From a checkpoint of a small transformer trained on Wikipedia: 4050 steps.
Each number is 128 + 32 x the weight over its row's rms, rounded and kept within 0 to 255. Layers, rows and columns count from 0. Numbers have three digits each. The size before them is the row's rms in percent of the matrix's.

# layer 13 MLP up, 192x64, rms 0.162, rows 35-106, columns 0-63
088:099117079115163113159155149131118107115218169052106091162136178122129139143167155078105082098141118133111079053117126136086144159156091166098130140118148087114137114148186127172157109114167123
111:139176162156114141180116052144121158119120114140103118117148115131100119106124101116150117144170135075166113083112054155054177170138111137179138086143111115092074150131152150157183098171156077
096:130116152135182117120071121112095156146114164126150083122136111143174118132079108070104121101138170088112162161193119105135133094106136115189149083146124232121104117137134081168161146071113085
098:140151097094187133134106081191105145123142064128158142062147158161064126132093079141108192108132136157117091112101147113113085186082141096110119147176133163113157129160086148186149141090114134
092:165149158150099103097109176150111144144127165150153027122130166136155170180125131104101058087092176139136123133132180108177119084143095113122119140110154194115048131107145125086100137124144112
101:138109059142121096201141090136125092119125164118145142132085141129171127110105103182193121149154120137088194152086120068149125079146148098107128147137146150109115149130129031169147139136190122
099:147165156178107119108054173134158085109128096178122186092132110101104163110155120120143198127094154111121065141084095145117173132100125146160128094116203154148116095161112120120108192133100088
088:074144139104126165189144102147179087173116157117135134156193122097080105121142106108119129146140069094155143130103115131122124180081076074180168186194091086106113143138101111146129155148090113
109:159109104159083135145130142135104092192128112173122101072100161090131137120109162127135182128128129137117122122176085139026125126119136140138142054175134111175119208142144156122125121100091063
108:128145131122097161079093173140105107049175099109146192106158148113162094107133117153151136172109173158188069143132117160106117086116154120117159132089100128112156127156219104102189122130154116
099:091147051079139112179147170046105140124156125112105086176123113174120135176164147103142119102210150106088112129135148098144113079149100156071132133175121152131098117133145094070161137142126144
099:060189112077115130142151107103113106104160155165126185146079165140154098145141077128172076161143090131157099155175159087185116127133116168122117080144119133169173177156082100127086161109127120
092:186134121180136094093151144167072136146135122100113173109118137074149105167135141100129112099134133114084105119071127163059161174119125126125149155126134120174176197135203082099091080119142168
086:146138137134179120142099136117101088113120115087109183174146061115133131171130103156161128093152127056090111151091089153087086166172210138113154114137134107089132074157154107150170165162080131
110:141115162065118158151130119114118105136116133117115097116099103086167092152125137074107115157195144139184147143162169068089195149118111145076132067141091118098100133150175179190131105184128130
091:116110197135176077157142140116201181116163132110099140155093136072101083177123164110163144128145163105142060087140090126128148151171080130146092094148123125134123117113083071106150094141108182
097:144131133139132094125121167122144129127144105173114133074060146107109132081128127174114161051151138115151144172088142086112167150126096058087214107142122160123110102111099134123091199119189148
105:096167121194145124132102079174127097132107145163156171137130133110117138198085115158094157134109149112032148132116105138120031104092134133087207139159147125100119122125153107110122134114133083
097:066156153133109187094157142110120143045087141134161124149123107135114123173116134156165129142137109124105198134117066179118152136190167148130110131092114067162092193119116093113134178085118102
118:117072101110076116142161153132126224102129122118110169076124135065134145128180115140146117133085089200062125154167123104152173138064179154119136130073142143143112096129114129142115124114164158
112:135084206152166170110072128143147134112137148144163120120116132103156129133096160109093072149156128154084114130059149112125109195189108099078131157120083224117126123136122140144148114074110150
103:143172117097083152124101168107165063139123165147175104184117127135105126134097127145131071150156120132139160196165143165112083097143098121177119101109110201145146098067115182132122054135121153
102:132110123061086133181123131100150112138140098178097162096134121102104149155133147203176146145157141115100180091091157146078130164084165138173144163130108115110124124079056137124071195108125138
096:168101115164097114095135109076072108115086182148160179160111137128129149107150157199164124142165114127173120059152151060105089144123103108101151171157095132125137174109097097101172100085090124
095:134143203101114171135128070096114138156092136160115116121171114089132089095149080153084148173192147147142110113155165205112167099120090110096122099105111147127143156138132112135102187041141139
085:157131088136097139125135104134088169112192095134152125172130113113170174133145090074115165075129114114091132135120147189153105136143107201135091059146202070134124097143153114106119146132135058
092:159154080201116118081053094126174085146112107158128158130139122189199167126157170124168120097170166110097130183122141137101085114096114082082139174126125125093176105133139138127128164116131102
099:142103120119160132113091141189122041076127110197096099112089063150129120103119154163111154144118142110137141150135072144131103224123104158180117149130176153077120136119118117144172118119080132
090:095122124145163112186133127160119075120166101127124121124154150129124150146069102095152123150062123127055168202125138149103111135119092145129114109168209138096056143154098114173068113130089148
092:081164105146110143124107133146140151125132079139142152068127101080096128096102132126132107144165141152125083173197103124188185117094147100165199153143111127163112121134067122190128165090196101
102:087124121088144179131138098121170125109101155092098181106107099172142140184148159106097103148117169137181156128096144120138129097175189138084150104086165110161134116113106063199051105121136140
102:100098110129135117146098131167128108124106142148066137112187134113076116125177156166122111177141107037137129120081126149128094159111143189136131141202141049145154093106168114081079107115143157
102:133109125160146160130077191096092138146151115130092121108094130194104093105156131157093142188116185100118100122181126181143116071134155142147111119130102158115163142103080181098106138182053171
099:169113186126084135114076188120146149061146141114108157087116118114163084096084165160166150154133111052128156131146113167116103136177163141156100139082139155188155108139083158099087168144121103
115:107152137137091146129144116130106144109094026120117133101120142109130170151087142090184148150101131122096148173165150193148120067114091105178149146137157117136067145126093170058114172098155170
105:151115107073097144101113142123070143105148115185103165183090109132113125148121111113158184116126136124085121166134181118075120073145170124091093118158129099191121083057158174079116114134119183
090:073178075107128135159172141147120176179122127132139139107149123172121127075065159083102185104129126106185132157145151147087104086118145103065161103097110134120056141098140085117120194135135116
095:127125053088115095140128146066153096151127126200104185159159160161120150102112135131182074077161103179134164157115118128097177166104107135103099143171124152146154123094079139157117150061130136
102:160162133116126131175118172171172171108119105141064126141140112143108160120155114194093118186057103127141112129135165108160129156164085129093108167065155113184085101106109158088130084078162119
091:106136076166127082077121132063153150140134103137181158098120126103048139145090138174172127122156079128113202199165109152170146128094131141098125137131135119063099111109168124152104151116161094
093:136130084153124157136078165117129102102103141138152166190163121182121116140094067120074139119101097160118199146116085100126109098169142077140119165161079161130132095176102124149191117077185138
091:162124158089152087114147180145072093139167116155130095112151101144093112101141086146153152155094213133067128098105158121089179165112118106156176119170128133104098187170124078139110142167181129
100:097121110098120141109137107109121199169092121107114115143148109075082154141119108155085126144162141139143099076177116192108129095160114207088159172172124139135154120074080193139156182104141101
095:109134115119185105155126156174108111160139122100129147200146073148084147151142142105128103071120152102175131089102181097121064173096082071138136117101124104120176144189190142086109114112119094
103:159164109122121093148187071120139126043110172110113136113117119157169108089051114085088135160142125129115191065132167105112141111118120097181178131145146133128155124101169131142127136135210139
114:160167126093087192114163092154186165119111124136131068150099123107117172135122085142097122114128113123155073122168209131130115180131094173137127152105181099094087053077126096104103114122129136
111:130063126210183076136135144208128098109158130066085112084111128140096155149095145158121164145107129124128159132121070129146089119113158104189107157130142103079111159170123159095127123102150079
095:137135136122150151139094132156155151129119138083109137179140144109138092144093135118136088214145231075158152151132103163172116157053151063147124130085104116171161164109109105150122165089137128
101:122132091126120173132168138098167170075125094109177096115106054134123134027127167161131109191103130071137128130135166151141136173145121096080112110142100177124141153147112082126106154168157084
097:149155133144148133106106144105189137091066147160133066150109083132108155179102064144121140164143150107173161151070140110109089162195166136095155089094133157115127166127147138160137091079063145
100:149107166136121142121120089154184089126119134127145089098120152142099104137205121109127153122073154118141101080162104141144095152182164093041123099111151123113209065127150162127172176093142146
096:134201137059118120134089061088122146128071120114113128171168092094113130158090136165107148116189111151124134120152134111145188134139157059174175134137135119168065120178140073156122103117124135
094:126059155113100163075112121104135146168139131145116117117115167118143132208102107110143064129119126159163123085191121105091111114162089140109128140141085108190065094095131108130135198106069092
100:168090106157068127097134157094127124093135074172125099102160126143139132139172165150149139158138052076202180146150158090116145160142127168093121133136141121116134181060097185108129122087162148
098:124175153148145147142141153124070121105132144169098160199115124117172084133135126093082140163114122153143108086140144123165124110143149203078120092093126176101139102213092131089147051095103129
087:165083110144137113108104149099144130107152146168130096118095084099094153106192176127125151109150168087084094165132125107187129130177147082067138116156081181140107087109114084103050148124111174
103:114085116097077144142154093136144116155120161135115175149152127208081177075131139095084127142122106139160157135118126071113129091111159044191151098082141123111113151103166122115167161148166184
091:085077149128087079141154113167072180145138105105166143173151149099148154131174104133135096132107164145182097090148090205090089155182162146154091126106139093136120147101152150130061113111136171
118:130129124136092121091109231144156141122105067108129098128191142195117143089100108090134152177118135089161097156164105206101097133127152070123133117095182153149125160109074120121132120155144131
091:106107130136093140100155126137149146181163081139067099148111108132165117124172106148090081123152088132146115158129116097078136120104143150148169052142088105204227137134091097138075117102120124
099:113131158116172090137104117145161147158168102167117120149089139117152124097124079160136103121159171164131061117146158145068161106127203110097074096111154145152102201195139129093170072113127106
099:141152156161101165123113103148131157085111124205125135148114132122083134092108051148175169158094077109131081073116109135133144183117118236139102138118118129130109133128163082112157143101073131
109:098118127131157111075134129127179142146191129146196093103188156091096152124145141112087174145106105099154070143083086110154110137086161192114168127150158102144104112069113067124122088169110143
095:119170157136157115090120132053165155128190143106090125082115134139101125096109138142048150117177143054104085091180076136112149097154121144136114159156139177162120143189100121159134149091100107
103:111155070179102132085164080123098125100117106084136185118161134087119101076127127152150148148210113161099107110162150146123187090147098152175143096144177126155134065120113120105138135146171192
096:082118098147121088154191132156085125163113157129148219113111155192118098111132163158130055076153157108095104147106083153097152087088150109089127145102147140181150127158112115151143169156160156
115:111165101106117162185146158100166114177163145116158102119155095116111131138162074139108068142148152144209084143091159079091130092143207155089117111119100128084076146123133163150111133169122086
097:121186125157098138111180142111182118138112057145119155192101116107117134143095143098120146145111165091127078193148109126077090122075103112172113134140181189193150100146131106105106159109149176
102:140079121172099118135111192166115150048097131166134069161148121081131148175136125119157094162110167158083144114099158137083131166066122171157131101081152078150114146100184108156116101134140163
101:122135163099130128120139128127185094076153142120122123123098153090124116119147193168077136127096184175140139126145081089132071139102167095080132192095147154128122094108183181112169210110141150
100:062115089131129124122149110150120135169068106174148145138147164088127112096101136127142182100141092169160122114118121107098127215199127110116155069177175077089119116153055128163129136131130102
100:120125109136096136138145032166150159146065142126119101149151090092112184147111164129077153075198125144148180158162147120146153101070131158174149105117148099165152096108119154090108119074129159
# layer 13 MLP down (transposed), 192x64, rms 0.15, rows 35-105, columns 0-63
087:169130154145089136120079054107166123193153126110149103126101171113094082149134150149100194149184137132047128181188102107175159103122174064121149114154103133102152122146116113112119121127108130
107:149148126167119139098136090082106154085060162107098079147123076157130130093148153137133179098207151129075155148137133059159117133129193108112071134148185165162163113129095128089120155140109129
098:116150120076167141116139107128127169179155176146128150121112121179153140101145138089161148126140195105155131102095139147154096118143127149055160120173097047047072091177110138079108115146140133
103:127172140171129139097138127124143146097114141089147139154150158088110083070073113138099150061170112112080122196130121170131138116076158138133129126114165136139227085197151101141090087120127109
095:155104158171131144056125124144083120121145119139144138093152145116096140132105070105204110141165156167076103133051164098173137160161132158102172079172135143098107144099067165111114151087096135
102:111097082178155168075084119099197146107198105078126106117123132154120134141084159106112158161114092108109134139081152122149132092116105118150133159175113190105128138092063186084127169159162141
100:091140182156168118121123118152092105144145100154104085085164137136098088144176156113123156107131138099136102089189111106101196144142112115210100157134123152093097094097096167060151162131184087
090:152114169188148129148063098125128167129113143123073135119125105169120130076127123141083138112124169164136165162200116102165200098121121179105124134082130165106096157086090066165120099095167106
103:114106097214083118152127135161109115186156180082144164076098119140135126125094196135097083126115115131222118099183107161098137137159082152087123129165142157105128152094137145120088106142122107
112:167153158120120125144106085125070099096131138148175176131125126147157173156105099138128185076065138092136145147133148168141131141145108109138182143115161146078202123047090107117086102174101084
102:094099096094151114085174129112115155128118142144150174194151116198090182090111091171088185148141148095118134101075157162107132101093163133117124113099046167105166124152156120113144150074116121
104:158156096052193149114129139149100132129128147121077137149166119166098092167120154120144134132128134203073153104083160100135095077041130155118126098169166084159109129101119099150126103124134188
094:096176150130127162121150173115103160158159109145094060130159157148146111135111177110176148126073109123120106142143149120137106113098150190108081082120077060090137109161153131138170152175066063
085:156141095146143147103151146157145132080130081109168116108138227100173062102084145145123139165071139160188084065201126092134105119155146127138111121103149095138117167115145084105104134139155115
112:124125160152144145168150135130134134102203124121132136134155114092100094081106082084123149095147113111162054091157109165155093221088130095112188116094161105142098115144103134200105119093137168
092:115145086120147147107145203096096109127202155098160144141139152170121116133088140158127096127084080128104150134125107140121142086075216120131143148110151124085170125146107095157168181046153105
104:085130151175104053152121130138180129125171088104128129149178213106173120142132099112131167126096189081159117118114104110142144171140137114071128155060102139078111120083168137120141153113178102
107:147152150105114142162160103117106108062142081172172125133132100121144099195186141133142120116062123039137142069158124148118126161181163114060177141151116143130114140143071108090124141135105095
100:202080146117129118119104168109133081085147082076057142140134109140091052095149170122159097178127112140116176136133117102200152149122070154143137099114180121104147134093108124103132157148152164
110:105088125151176127113097121160173107151189096100081177130128136160150059154079089210133168142126147127205123163106148084141130126119137111140103084145113140123115199097100083113092117119104122
098:157119078145169066097139176125132150118119101137118067121087031083135100169136170109118179164136132125121120157188091108161122123111150155099175130064168093142115153161125144161089146150111104
105:168079078170157126152155185103102064101141136148107121173146124104146099132166150111165069108124133134160132099118152133129144126144052122093188194092073118044140158126107120158111131115139141
109:141072132098201149098146112176117148118133102080110114161126229191139120140078157134091082150119175166102063127120078126172167104152094136114139139130148130133139076112123124149134101143164096
099:112136162103137064075091124116169208116137059107095134149137204136157127198104132144142106128104126114136172136104163094166176122153106114155104130086096139076102180147135128084150138125134077
102:075106060077166149123130152125124103128101128097113149110151083113152131161150180169123179086134123200090140102115158125066079182082177172184144139119152158125136127100133120120092105170168133
092:097104192120160106121107110138128127135116110111120136143132142169078074162118207130130081169105120153135112084189118069115162142153152062092163204136122173095120142080094136164120129096116170
093:104116121088125156103133067124141139213115087101082132079156138107117151130092124195181103092131128145162144161124139143087121174204123171093119112160073170112152111135142149105080122141189148
100:143125152133154132148104143105116111139118119186110076084116087183120121069116121125127083064178095147100136143114116190091123164132098108138155079127142155098113180103072154205134135176126195
092:113077132097138114165160105115094113094106104154162201142164111081187125118145117137075157067100154138137114116148114131130084096027151127098166163173157116096143137176154136180129109131091108
096:133158105104130099140134128125128106173131119134109086088193081071142095097122133191118127114129100094114122138153166142125134110051088174115137206156160149184149077108062134113157192120121104
103:076167146148089097155106098160116136095170157144139132190106093164130131138133187132113123132095146119113098090142099090138138189124112103078138176139095130146070169105186203158144102125064086
096:131136176119118158119179096118139108163147136128136177091130178121133103049142087153120142053134123196138081121067136116107148134122118114181128134182110153180117105126069104089145095161190106
100:145175095152189146148157112091095121133098176090135128105142153129154136067102088155142109078113091166081060138129096162102095103174191114129166140154178136126128107183120094175171102138088117
104:098117109149174171131166090154093096138124129117118064113071067136085132149170160129169131147169148151053209093126122120154104069108163126103100144156195120134148109145173094120102111118137131
112:141154066089096164121161137100153146163136093141110164131125134107116164094093130146170130133066135140112124102162119148177060078150134163098077170163166150103177086169144174102093076094115176
105:143097145132126163109178182159117082179165140149113135131138144096104173118150200137141078108093082076116079098121085103115122081143106115111092124198168190087114125146171106147162159145088132
096:116122138133122093191108102116065172102133159116207099080089111147082098155164155111085118182104107169131152170166165157086198120130111098121141120088142163103082178092108121159110126124122117
093:091121152167139233045073135142097098152155102127082143143111150113176137124101178159102149168148155148128150083172132128130166142076058132104077140160155115146119119122127158103141108120100136
101:094159172161102130190123126076085115115116128169150187146123149038148132091117130164160169116086126111056118074096088169126113108060143142117167143171161150103122131105121114154140166128115158
092:151175137113045126120094133141144128043146095124159078157152126165080095128129129171126099137119168133066106151113085092167130119103097112178146093145162153179155187122162105110125139124181087
092:104107137087082161132144147152139128092144167096114144068177126108112194122137128150114050150119104094170122097109080108082145142138093110170099165150122121127134156109113193110143075132189206
094:071106139151144176102135096108117101127146176102130146167160140106068131144130072136094119157082110123133175169097121158128198141103155122123176127154205115152141106154161138061058151127096083
101:103142169130179155110112162091112175142099106131093156123161161171190067166123220115163145105104104095116064098157129070119143142128107076159117124081174116107110149149142134115117129069124144
095:134164103098134153103068101160148156080201165141098105137050077101150186129145108146106107113118078146177176068109120134128117124112129100210180140143145106123133140124154093104146122132100169
103:072118116157115135131163164100151164118105134175092119163097101114159162135133125178127095149130090133124153113121151113176153120079092117042100138123058171169162184111134108194102074176142139
114:179134181071119152127176097166098123109087181087115171095120170142065142122117138120081119091155096114126144180098118145106088136147103131129139193104189126142196150082092160111117146126162092
106:133086195135143153086136114160096080125106165108112128130213118090123069107096169157106154181159086123120120080114107120127126127193144170153150164088133139105140143126097149115044142092086141
091:092144153082086143085099158159106140104164123113145148103101201129147131127087115155128133140129201182124130124109131143125105124080145166080115130043105179102210122117176157150095120115179115
102:077164155122168085165139120134156165151146113059164104073109102106159082151146117149113101107085097168105122140128155111064162164166098089166131161225085128122139089118134104164129120153108102
092:151137125144096099081095115143133180164137119105153133128107119142152136141173098068137076101109098165081117141131135182119103096136108114139114189047097115163190102096140118136081134193191175
099:088116112118160113163142187114170139098123177140083113137169122200110125102133162138101142093103156187130098114144072084147105110121110097094195169159120056106106161152097107168131154148137064
095:124162124117151140120131163129099090158192095128163120128150210092146102157105171122129154199112103119081111143196135160079108165111102112119098087130111192175114121087111143130073118109118064
099:176146165130148172117138122124132092144083133110128131112138088099047191095202130056144133132195167130124159122154134059110114137147163084128156119127104149062145101095120166135133089162132119
100:044141183116167092143198113150158097118147082149150191167103166121125078151136113132119124164089139162102116078132149143142146105115138119134079138067156155104158069096173138150076099110116109
101:111090087104129186137131096164112169092120140112121198102162114096156149111161152103099151125140153139102166197099131058121125165102097148129142103159200119117096092174158071145098188103098131
083:092163128133144113145127112176144077159112126117103123147105167067178089167117174086096078138112133126147123140111098121111120116110123146198138188161152014095171136097162088147149142102124103
104:081107128116123089131132090141127124100110150119173132093107085143152144122109111179158101123167068142105174140101102099135098161137084186092141129219130112128183175132081060201112112118132151
093:122148074074148132128140184118078113098144091112104159104144111161066078198113194122037137118168149145090077124146142140122119129108117131138122140154142156122132174150058144151129135134142188
107:135156130143149116133147167111153125076114127103153083169147099123121098103100151063187079110079175161127119129153080212125149119119082120114122184119119149071159126179160115158082099081132173
085:151085105095176134192120073101077154131093174116157126060189123120101147174153086157199174135152113118068147156122119123111087154118120057164138147168116129133144121156143107093095125148120129
100:079128126115086084127114146140089143069137127113087167138153158141092085181162115101166086104053097145109154108132133150130143137120189115190154188074139127088155165125164155152133095070154147
102:124119126149101185139111122190095094123098090139143135131137173211096184123138118154159159098156122157119130141146095104120094086106132124094122161039121098170134093171154115094131148104113218
105:121121106167096178128101074088095104125173082142079165109119105139048109157058075141148120141158132162182127159167154099168174122147159127141139113119171100178153143118111103139114087190122111
096:141103106137107124152114083118122104127118138183149171142089043140181177104116131136204117114110050133123167179090145119118190148091090108120115144194159092115112171112147108106143153162138114
101:090131114052147052130127118125090123151107076146155190174148064081154062128103112105191156137178149142155127124086146134136140139117152135144091107052119124150139120121158090108151145147154164
097:134093109109113178114078109130159131135149162075092141139146161063078140146100116077124187213148157132154107115140116099110104130160178123177096145187151114098121135114135119095149117099217118
113:115110080136137136119167113218127138135149184138117162121059159096100157119141125133154142146147135125098112169083136155097055140124114153080163072117121149130115093121022135167144116126176138
091:137101066114097068129090183107127132104113158174121113120090146217140120173189153085146087109166105106113151133138134072154144134172074127155153152143150125143114142106129164079085076123162160
102:135164139098132119120110149100143120151105151170153135130156088095139128123110144078032101131122044135150104176078134139093153190101125107162145145213113161136115195136172083104123114105147128
096:099117156185180149141097129072034109139153111184117104114099091134167152099109125144138126172087103161143120139106124150162104160125178097062134100134113193129112199157090128140092131163124135
100:112179097147164167175090140134117118151154104132113123108104091075141127144173142093103105129133072136069075166145128121142083145117081100181185125173120090179118213135101092125108108180109121
# layer 13 MLP gate, 192x64, rms 0.157, rows 36-106, columns 0-63
109:102138128118166098150146196156132067136120136124134140096089096129149116190106072124118064153112123123133146088070134180113158093124138191126092158139094159092128152122088094179157062158180122
098:152113113116148068098117125160129091075133134160097161068175086215104109159092139171084112103151138134091129111115177118164084104101185162132122150170153126162140074124095151186118120093135106
097:169137098137119107076130206100146106129147155109087143182110117109111136181177048151109127171082114131126084110077126128107148119154075115144110141167107091070147138100079121206127112126153141
093:114138099086158150151208164146094098130091074165126114091101142120118095133096094116158141156091114123149114124176136084153052182167101174135176118155138119123134107123090142200128134165061115
102:165110156140148046133120151171109169175160112160090109093112115127158109170169117138137119105114149113102068087133105138165199069106145165109107093174133120121092137093121125178136109161111044
099:114184131151140111119115164116134088133104117138071148077154090183086153118079108116133117173149096079115168146184165030174059107134106111159129140152163134143121104141146128160185115111153116
089:182086145137131138175105103204112126113131153126117125126078124129161116145115073188165173140131090099087099137140124081156106160110096160169084128163128139079140107129088042160152127170096175
111:132111110107144090131114161105134087149076131185164101127083115122120143126170125145178200086153108072133172161119144146110058080143096058136166172148153143126128111095088118132174117139062152
105:184173095058136137104114095131082100227072112177129146086107104123109158166178085153149098092127161117115119093111148085106137106148123119110136203129119108177144090135147138128111108145166128
100:182136141071116091102197151084148154116123104078083123164152117093109092158165158100119182106140132155154100118058128155163127108133145112157133137105125195082106083119100164201113130143094161
102:163150067104174129109147201170094107099101089154128068153165127148109080138119158105156110117118068150106158122121184163159139129089096097166116164159176152103160152123102111111115069140068111
107:148091161114131164137163098125132105193120165150121115065121068114063146188118198111111143138137154190113069141146155090176121126114063134114123155141134141099094132121099098134143061149096160
092:141152096154150153120146128091079139157065100112061089152131133119109132162148134140131124156101158087126098127060092154174128172101152198126162087171132122159103167098166072155113095134107056
113:162114114116086120105158121169162111101124106151113105121169089143112115187122097132147098196144090119176099155178133090158106103126162110076205082157189102121118144076132137162124131131142044
101:114151154138084079177154165129108094139152136172147124094120165129146204139115062132140099150146126117109106148167112115129125092093147126150116132101136085063070179095170089150198087107071106
100:153092117131109085142194099124127125098095084159093138127101109144134094155168114102129105110211131116077125180160168147139151162109118107190143150147110219153091097152135078186110162106129119
105:115205109050097160151112103077111094150100112157097095183142112152143097226155082152161093163135130066123088102090159147134139114137168121122178139093143126138146139143105103106135143105103113
107:130113106209127071172140147134135057147107125119081101138097139171119123168125136104137117107125143172135170146093200128180112137178073092135141145146071109104139109103109123141132063148071177
099:208147101173070135097126113174134069179135108177102106132153118165117089159110083184186109097142177108115132144146111102125125052154137116160165146153116111153159104138128072115164085132112130
114:186118089109026118093164109134099123128138118126123167054129106202086131134163092207164177129149112140108134116143099084120145084099156160129142144181082142129115136089107126118119111111107121
113:199170179100091124084144139117095087121113103151114091135093136162116122108144055087170154122104117174149177156121113095122040112210082131153147131157142147147125137134124146102145094177127112
099:107150113105116171082101134093149150122101124217085123092081136165094079148134142184124189190158121102113095086179098151122129084127122171121138078204125128172141137114142133157152102120141146
099:152121099125074123071156135138176044087092113068127132114124116153108100152176108113173099127121147163102112098106071107127146132088133113143222145153142156185123133148139160106174138093166161
114:099171183105123124119116136115181102181158087111112154132099104158105128123138141104159122164114147108064081104056120133104099122112199161147097127118172137080130099121155124154221122174077134
099:099080091120133119116082104117121053184129106092098129166097171173139115155097155103134103191112139154123089115138143131188181120142120146084093195081150101093100172089112102172156130155144100
094:104142123130129113098152129083166073144131157129056090106070083118084189157133179151146081117173171086171129144074104143083183112116148118104160099087168196123133130137142151131158101138114130
096:123170111095140106142083097098121079193094152152113135092131104228098125111168113110122138135144124106150116118133119068209062146124107104169158142130076139093171165141110137098153173142094131
095:138107117089054071122137174122170100158106112118151128088164090109141119115146132139195180105178144143166153091146109165099100157140104094112191131117149092123133118106150204075183160153103116
098:177118113074126165114199136122098164151122117077122124146086020165117136161159152141081119137116117164095088171124152105158123151098175107100116159178120140167147103098096112126164155128088171
106:143130144123117049111131116108113126121157143076092158130122102164049083176076133132159150112140134112051104120146098122152089093161120140098116180172150092112151185150167144167171092156173144
100:193124123118123140139132151168117132149159124135092135064095155155120111080158076141118130156127075120129116143098116126113133168136139146131080166118148115140155107086004088170149095186185099
102:149104091125114137153153055141097124137105141112075126063119119176089137123107155185163149155123090167059130131147100135123125117088162144187105150163087130129117120076167158216146075139112127
106:137125067098138083063157150130117148097071053103112129147109129178108119203104163083109138162170165136097101157144150147105134130131123111114090117115147164111113208117132074136152133199123134
104:145120129107067089107183170098135136129070114079147112069150117099071125155101128160141097137157141153140172109108197087081129108188122138186107166132144157152094122094100151178087144171156120
098:174136131134100120144141157073104112185126142136116178139108104156140123225128127113140074124088051112130100121146153135150078080109118102149120172122145156145160069106202076120119139149136180
099:185165148164073105098158140109167095147132031098131165166156112114113122133129112144163091208087094116109115102139120095183089133066138126114112150108146117109133077177148140153133140110186117
102:220120109123100081161097143124169127203081092175144117136101147084092123134160117138174118117177076102128123124126105084144097128111146130119124136164098201066189143114120116154142132126181144
104:142119114124164102183084175092178126108100060124097125129106090164160103179150113140131120186149139130087126125162135107190159088154135174170121122197160183133097130130105108115181129100145067
106:146128075174096099127089134185148085041132156137137107107149142179112082195079140178099126114075116151116124139108182117156160109139169142148110118143128157166167171129131151132162076114136072
091:097167131133099085114114147152148102100119093132072101129155123150131055100182169151139149172143112073071170173144115154149115062149197174140146103182170081148112105096121132135121174149113138
094:141080134109122136118106187123155090129115111121107138124125147065148164126171069119134173174102098130146115164085184173129106120113059104236151110090129107080136113147140130103157126168177124
097:146094109081131152088153135169140122200087087110129136182115125135103061155159143146085050101104107135115126140109131145134154103116098110102217118155153116096113088113110090180142147197159127
093:129102164132132107154167129099149116099166113180127125140125124081129103187138155157084109134105133190074147110167127118120063149063088104123181142169130155128100050063141129200145110126148110
102:162124089112138119121141166126124106194117112142078089121115136142059139170146088141123145115165138190157125080132170102145101063146060102108145126102128151145106160129082092134071174212119118
107:181091162112125104124152123112145037160088143126101173090095120124063119160212081123134144142089113108163056113154164145121139137172158129170183125145143134110114129171142096147129091114101098
108:148105100141155049081145128195149163156111075142135113104117144160087122142155064159132153175091135127117191118174167151094104116146190142131140191102137117166128124119089151144141076070113127
092:113141124139132134204136098130107159163062129150110145134155124180097110151143140139178079178146163063170143156071157127099141159156136103096133145105133086076077154103117106133079078172166086
094:167180142124142054078109120141153101134107059135108116156122103201077116163115155130128115185114115140142117097155147092130091094120175141141093152105123158046077103156130142087146181129145170
097:133105110168119093096146139130130109171092142101092083095068123139170177137107051128137090148142095108136136158085156128133131154143168180117078147092106133177150189091152087216119098153119133
096:184182134098082099152151157152169131155102080101112093135133094167119111155166104126153187100117096143045062137132144103119059119101148155161132133119100163156144074128156166117113128161115186
097:135135122122105127167053144129122091185069107145131125100103105173040154147162112132125141085087128119154136149122127148148111113115176147150174171130134065100102075092145120088141173181072099
093:094101137114094084134146156148113132138127117144184128115149128154121128144181082114075150173059147132126098133154124157113045121156133052051187159136128134100115163096086106153118120198122133
099:158119131092060134139164181094122128125166107192105115071144112130089125112202086176178177183140077142085113145131137115093135155110150147136150092193133144140152108092105122122092115166155170
094:160085134151082056057168103137122130171107111163054104140098110096098107153185128141127173178130119113145108163108092057100143144158152143092135153136130164162119142081129168154160177116122155
084:114159117132119164155157071173133047128099143082163114140115119093133129161146079102153118136074135177072109090137118170155092097094122116171136172146155144089123151119121075074154092149201151
106:167130099080146110072196151086068100124154112122117126061101154172103040121125107143131177129169142073143111111160155172139135151141104143117162121156108169110155104152132091200137116117099109
089:114195145129166125107168129171119120067120081126152148156120117148187094160126094155201160135102133070155102162116179155097086119075140105120114145141122130102161106131116125065101122173123047
097:121136142101119125094147121129149159124039057103125093116150094159170115112170157119153142134139145120171145181133102175138089107135200101110136136111169131107144109102090114146134128243126080
094:177124078065151092120127111176151089120153137154167168134140123102091128162129123120172187165153121132176173094104070120150066120112141091145100137125120091072133091083092125102151081139177179
101:143124146155125111120180112059196101121078113131101144134078090152107131163143073129150103138142138131128050173135149106151034152126106153153166089085146185111120114173156152114105133159118161
095:151168102141061098123125111157147121149106096139110154141151084124101126195127146143182155105123080088123172145059128121121081146081148162184103192150152124179121138079141157076116173161098107
103:168104142144061135118121115130099083133107096113071075076114093134130116101082130163180208137133060121118168155154161111103128100081137131180132121116157148132130118066142142149207136140154158
102:183197104130176122202129114151086156118149141115132164110084075138149076131124077139157121105113097084108138102121127120144134133123129127171108135122135162126154156076139082158200025138135123
115:212072127137122096153114133171177081143131144140169122099112114134090142167137106195145127125104112125141104124115196071149077120072117103147175158112112119113145136142079165143128157106069060
104:124123184092115103104118182202130111170145129156107120130089155109132086103107102183135144146116114116111095093169149165162074162148131173129067150191159078182107137153104082127133118115091068
107:122147119094092047111168138163099131119161093160105113174159103183113147151142128120201180133091113162121102159150163138078084117125115114119174115178077144115173134106077107176105082170130134
095:184106099125154110122132181098097140111154092153178085138093096137144150134143077169188140064165124159133070104133104172161139121120097104126110142176168144104193141086091159121143132190075124
107:136131189098124101123145144073107115113098093164114117133124087137145097149143086152139151142179146084121048198095148163111095136069108133134133119153184155144137057159101067163176089136128136
092:174171102049139167175134091136195110178124172122080145151146101161069129160116116157140189119127163127152135132125119087120135136090105102098147202117123115122084097145079143123125112179075125
112:136154116116069100065166146108181146134091136096123186156063093201120112163129128152185092149135165137139110112064118122130103122139133109113125128157070168177207153096118145151141107156141126
095:194132116163122076104139154110201067149105155104116122100126147137124135136167096206157169147190148076165154122076143154127079120143109121146170117140104130139099110097100101093157170126089184